Part of a small language model's weights: rotary positions, normalized queries and keys.
Each number is 500 + 25 x the weight over the matrix's rms, rounded and kept within 0 to 999. Layers, rows and columns count from 0. Numbers have three digits each.

# up: layer 2 MLP up, 384x96, rms 0.0829, rows 291-346, columns 32-63
# down: layer 2 MLP down (transposed), 384x96, rms 0.0829, rows 291-346, columns 32-63
# gate: layer 2 MLP gate, 384x96, rms 0.0829, rows 292-347, columns 32-63
up291:491488508531487537550505473510482513522506487519506491482478494553514460482512475503487491492529
down291:520488467526512460450556515527454527489475518493486479505551486514541447512505519508475511454525
gate292:460529465502518480486481480500501495532498500503522471515542483462468538503491494522523490503497
up292:519506481522504521489497527517510488482498473473472540498477510496525448485481488489470526485499
down292:520487516503513483518443480518508496552495497528537513511502514505481545520507501521530508518484
gate293:526540454444478479510515572540505468499519480511508493502500515500476500483497478528474532511477
up293:501567477472519490513484490512464526498513473515531496452503550504530506499475514463480531520527
down293:531496498484464505542546474462489475518532446489485503523485500457525475472518501527516510540479
gate294:514534499476553476504510534495524483517496507525487509503529463473514506502460477527483515500482
up294:545482471480490522491548450518473484497524440529535506512500460506530489496491484491503512509495
down294:471518525532465532505471517485502506524504509512516512501538500477469515482496512534458500491514
gate295:453466540507505493503483508495500505519492509519481533535442472506482472486518477503490480492513
up295:499499516524463487538489497504528530546511481470534531438507502507480554473510508508527474453469
down295:489523511509526493481485523504509477502495530505515496534516500505459504503499504496481528546522
gate296:521489412502494459470470483482475478529504509494452472513482494518521551510500478496464519493475
up296:507490436482544504515469444476498507497483513494473483507533519507562538506497513496509510536480
down296:534498478481481511449477471530487537504514490489505506471463535496484486512516481544470474526481
gate297:530475491478503519463506513484516498473550482464504525455499512513485478463479533505506507485498
up297:491485461498537486508514479531457511471494471540535493492496542456539528483499415486512485506508
down297:521560517511526505527538513462518535520494499482473496531506496524530580535497511554479522530523
gate298:486475472483470530503494531486473515561446529467486516509487540508509500511502515483450496504503
up298:500456492488502507531508473543501456524563486543525544460518483494473530477503498496488546492526
down298:485553501529526465475491559505505538512498531522482483514501515528503486544479477485539483509462
gate299:474452507525514492480505485484459514473470450487548527495474459457500504493509508523494538485503
up299:496509519505514513494535532509465498509488490453519504503493506475530465522507487502508491526502
down299:448502484492472491482475495499524523486487470534511519479481483463489526461491498519511513476470
gate300:545509493519498480520502501500503507473545498507493523491471464518518492519503522479479501512486
up300:457478514485490511479492517482491490535504530491491523503508531514503482500498501495519525468567
down300:533476503486506517549501455481554517501500500477528504502443482510516480529506501458537515483526
gate301:523487521505497529510503471526493482471509543505500508486448474490487473443453498524532542481521
up301:517531449516527489499538550475513488504523498488480475483517483514460470518506482556480464530477
down301:462514507531477502525511493479486500534471475526508459531477493482469519508504524462529520502532
gate302:470480549524473487518561457478501485475479473507535509486520475476490513493524424528517504485513
up302:493518463500478486506555446476535510532489501484537513481495542495549511484471519454497505492482
down302:521504514493485537508481498474520506507495531493488511546531487506465506512472489469448535494515
gate303:492513526499499521514460517551487510517463519469522496509510488489492492461494504511477464503491
up303:512496503487530518507499533457482487492547493507477504505513488506492504520504480450547472428555
down303:514488544514494507492561567468482464513510472488452554507502495527490486536474518498529523502494
gate304:475489482528507485451515466543511465494459466499502504476496499528481546460469471530541509497510
up304:505461514480509441466467486545482464486473477497525481521507510543492505501515482516513485468538
down304:515542493515507511526499532509503497539547545458475484488541507479524480498497538516443462543488
gate305:501506490513516514498492489459525465487475486502450489497514515485443479493514494490480478488488
up305:518542536478518489496473476525472518502512529464484530554507492489505513488507504481468475488533
down305:513520514518474510450466502481520555577517491525489473473513542482484550524508478497511471467472
gate306:517517505520517516506532526516506514527511511521508454511500464472489490467516504504474475501548
up306:523496558504504479560500504504476540512486499497486503518508492464490464510517518473542509524492
down306:529532451529462517498507529501501501499536495496498513510496467519524510515536476518478486498479
gate307:489506465504483478499463444471480463487521498518500493530507453481508513490453466496499507433503
up307:500456507503494497486506498515498525545459491579518482515477502521490509471490475491504499501537
down307:480482523494490498492491496495485529443538503522509484491525513467511473524518511487481522496504
gate308:490510514471491518519482522505489475518515453511496558499485456465504504479500512495489472461548
up308:504502514494475489538512446516521503523520497514471486499528482493474520471483538500517546498510
down308:493473514456526503514504513476484512506524498470501542494488533482534500492520460523528481536464
gate309:483484503511516497530558487528508485514496505528512484510525513488472494463453507463481467481537
up309:530478465489527515531502500486524502541463505470481453512508538504499488486534460513463486511487
down309:522469460514496486484500500459495488541527538544518545491533453540485484475461492479509495520477
gate310:481543467513480467518530499503467481457498546458488446517493521470483493473522502543499482482513
up310:491528541518504456529498513510437488499503514499527494547474482487507468488521471512519484500501
down310:495469488488527549491492494506564531524478482519512514470483494535529512518519515517500457502481
gate311:481532551449493520481534485494520498518570479453510510432499491544494526523497503473544495541471
up311:473519465517535508528529493503518484513469510537511461463518516443513497498547485501436493475552
down311:486515527463535487501534525450455497501552439453450507486466532521475503477558497492512559516442
gate312:496466545497516485479506518460491490493520505543490530509511465439499509498468482497472496492468
up312:473514458519497502545493542500483500485504508479508527500510500506481471522503456502506562518504
down312:532538551513503507479487500501497532501522530539540491514526493490533548521510500507503469521483
gate313:493484500519456513515483466494480518537487509476495486494529527535503463520546524470477510515487
up313:494464496504533508476520546493549481494498481505496513502490519493489500462474489520515521449502
down313:458491527526481499527481464493469507513470521466548453507522498479472494508517512464514474522487
gate314:515510485500485436476477524455519505470514475428476489482467484511485537495501534495487469511493
up314:507467465504527515494496531459469457494553476472452509502475518567483502508485542524471484463519
down314:519481469506504521504537470491464566458485513573479484545497492501518472532502462494475504477521
gate315:469491527492510512476484474510488542498467471493486476541480519446527512506506510548436467496500
up315:499521499521538565535511514511515472470531525458495518479486480525499514500502500475474512479518
down315:456538516482529467494530509479493518471486465526497494548477503526513461471489487512478524463498
gate316:493538506490494495486541470498493493495484494468490476497511522517495488499516466464510586515444
up316:520496488469505495484499484490505522442522491468479477501510485479526514457500514553509550498538
down316:518504496502485495508521454513483460544515516492538445472471523509447506470543515492469485497531
gate317:519548558493479487523446483492513548494479483498501479488509504497489464462488509503483507507470
up317:494435467532506509475524492503512471481483518500494490485502466523519535479495514500504515496518
down317:480500498516495487450528517459542521495511478548485488514505455473486499473481473546507503477478
gate318:516484531517500517554518492470505519486484501527516448477510512473459523514517508483522531491539
up318:507494520503452517512470458489491518524497479478489531535486486467503525472534503507522494500514
down318:533462491511540517520536483500493557522480499529517546520453480529499491538486485522466474502463
gate319:491507450503491493507504449477493486515496551497525508470545511504478531506497496432500515522510
up319:512458526466540523520551505462528547544486520533515524494525499529513504475493529476486484484492
down319:479547485498523512478520533504474542460501529494471480466520504526513497497489504526493485512480
gate320:476463528540520526518471468518535498490500466518500467513507528500504503485497500485505509487464
up320:499529467509498537497509509485516518502552500487493524472496507545454514514480535478498486496508
down320:464467530519474528536457518527459546548485522477493489478531507520509506519501478486509481509463
gate321:520505489499464510512477477510497523464510454455498503468494463514481513499503531474483519539507
up321:491519500457566540538543482478507493470485537487471496515549497504496480452496466458436513466508
down321:506458497473535524493488484513490502467481506471523501500461515455502515514507519528466519503564
gate322:459470462477537467505451523499483504507528527511479539514514488505492506481526488495510550507483
up322:548508460495461529497504452517494504554507481489495486454482496531518479497478485482516538533536
down322:486474542506522469455466537483499498486530529477550525502491522480484498530528503501444503508525
gate323:484473497491511501530501507466512513464493488522523499531493496490490481481539504488482514460498
up323:546519528481489483515483516473536465529518520507500530480499511529497486484519483478484458522463
down323:478508498519464525510496463490527473450494486483493493547487481498503518499506519513490547471457
gate324:517530501497473492467472539498515501501525516435496511488499513449471500497495518515473488516509
up324:478485500511467460490508500481435540455497565514518544508535472471460527517568520482519525485489
down324:545502470546487538519519473470535520533486520499490481484481514536553513479450436477483531531480
gate325:531473530476504494506474494482540447525493471517493495544474476500493428518490523494460515493470
up325:465506515486534493464520485459501518485507497505503549501508513501533548471523461497527485483562
down325:531506490462436529476496491524504478519494494524482504537496530481452474543490506462494485471456
gate326:498500518470479517495502450488495486502455566546492554510514481431475488509472523543500522553500
up326:491544508501518471517513472532501495510549464549492437511479499555541553473448478484499507468442
down326:494467511484484479503454490491495542512482508499464517482528473483499500508508481501486467489492
gate327:527439569457490530534506437523486495520474545502500483517490509524491544524532533485496528525473
up327:505547506437498494505476488470508476518483478474525574455469501489511513503468545535517514482485
down327:505480497524526456532517505500527518531535519492462508527514517505474442553514483468508530474530
gate328:500521450496467485496547506449469508491484502490525527514544519521527513521498507454505480535502
up328:509503527516502505536500535524493513504524554502500485445499471507454541516526474485509493486511
down328:540472489471496479475503457470494475494484453488531516507501506495545450479460527488522515526505
gate329:530476512481473497472514463462501456506454531553518509486510487449506485460496530472496504486521
up329:487507518465506503498534487488472469507496520523497472508514493497496447517544497468529500475568
down329:483443516561466479475485502511500486523495473456514462501481503526498498497475501477488514507507
gate330:543433471490522519526492483471477474505460519536526479534482510472481481485470495496552546491534
up330:483443532505516502521483485507489478558436490550503522513498469468507494483489497466523494492524
down330:474560510511487481493528528492506557461547493515505475486516487538512471504539487562477478497498
gate331:521500508459533508479524509551497470550478513514443520469484534498471532498468518497477490480521
up331:488490478555509473483469474470496486475546480507544461502507505507519500475523473523541484512511
down331:541508510481506514510526494533466517552447538520510520477493511495470565521484496473475462510512
gate332:473504483511508477474471489499536479504515474480515497459521527538475526491512492518492545534508
up332:506490461492551529485460534486495505512507503521487529454525472493484532492470513498470522535509
down332:507492473518446487472518503515467516497474511465481491512525513476536523537515479541496495487495
gate333:465537496488501512551502497464506484472540522538527479485504515493477458542507543503504535485502
up333:477477495550498497500510498512493483489494517482522506513498481458511531510528478464512529572477
down333:513475497466507504537496497522482479509512470512529490520551474550496446513513477470472481506515
gate334:527492507521479483506528504513461508525491549527469516424525526556464524529505474535516485493503
up334:501484511486475505505503537514567525544476473481501496531472532480546502500489517501519494480508
down334:525512498517531480484514486498463507483479526480480514469516491531456498522522476505501502550491
gate335:496503539508529452498503493515488489489518490498516513475502495506538509503526514465532504550477
up335:516509475506503506537497512521516482477507491484519491506522493527470514536472484483481478483496
down335:525498511462525505503495513512486534501480520480493510518484498502501521551490604517530493499489
gate336:483478507518520513506508478456521490486533457526500479505470495461501512501464448474473514518544
up336:491467509506483489486491474533520497478472544456513531473478516510498519521498516533511528508491
down336:492480568494508472495495460451510487520517511519510481472496503479524516500460525495516517523533
gate337:501465485538476464482475489501506512506483512546564513543451422499528509480478530517498486462515
up337:508535501479480530482480452508476525469479459501477464513497498519453461526493490452530463467489
down337:548470541471481493538483485482489483476504460465516477450526503517471494509485505525489504541486
gate338:506511483494489489486518553509505471543494530535519524510524512492529508507469473489515514466466
up338:514513514518484518503452540494479527460557512468449533500460510534488550456476495537478473505484
down338:485510502490540482518494516509525446563452516521535492442516498486537488519499485521506506504446
gate339:524526484506501494491534489503493496534496533489450496509487504473468490498523475500500469493533
up339:481516483478506473525477479537462511541523448495509480531496522500503482528503464505474518477522
down339:508474497501514521502515495455536503477523487481509518486491511481552482480516519546502490497527
gate340:520507489488479507502551508484443454529517495531469493516508538522471507435499490518511472513496
up340:488522481535517476497533482508485505503512569538478501520526533515506508477478521513471500510479
down340:504519481495513532509427538514505516481480487473520485487482475483489518521495519472531534505521
gate341:491464554491508504499486459522515482465507473511533498556476523501537558507497473463516508516517
up341:458494500495464516488536474510488495515488477503512488535509527502504527457494485477522492468512
down341:508508514494499511511458518538484511467503494499524544478509490488492475496489556479511530482551
gate342:493540516548516463516492505520467510485507527503501493459507463501444516493482497531477527582516
up342:503520481503470468444458530474482536506557511532515488468464491503495501433520506543512499519509
down342:434500542480508510506523483495521465515447508488453483530540467511509505532522454451492480503490
gate343:539483509446512524516474484477491527487514502498489445521520489512482481517521458473531515509494
up343:529519456518520513489491495519533499512499485519490513459518521481525475505457523442471473497520
down343:499499556532507480453524501509486450454465493476491523529483483492469502509530453526527506543543
gate344:510484463503471504531472451492525464506467537472506477507520488486513512540478517517467503449540
up344:534490557507497488491506551512476508528519480524468517473496532499475471492530527481502487480485
down344:451458486515478452494518542487543492462478517521480521524504499481503471478483481511520499508495
gate345:512504475512478492493480489469482501528526505502513496547480455448437555513509480501474497485510
up345:505505510520516531491461505458467484472495499494541473518538488566491467532483466545529473505526
down345:501485516486502477530531453500492504512490535495497467511490494494484495490462530509456502448467
gate346:479471507519456484494536476476443494493459505479482506522471479498475462520495495468503475488514
up346:473520478528471485521488482486491545477495488472516537528503473504495476503500500519494487520473
down346:467525500531480463514519521521480497529495499506490477521482501527499535480506518553457497546487
gate347:490510477449491500506470440489505515531533522517544476504494482523527471493542515471498509521535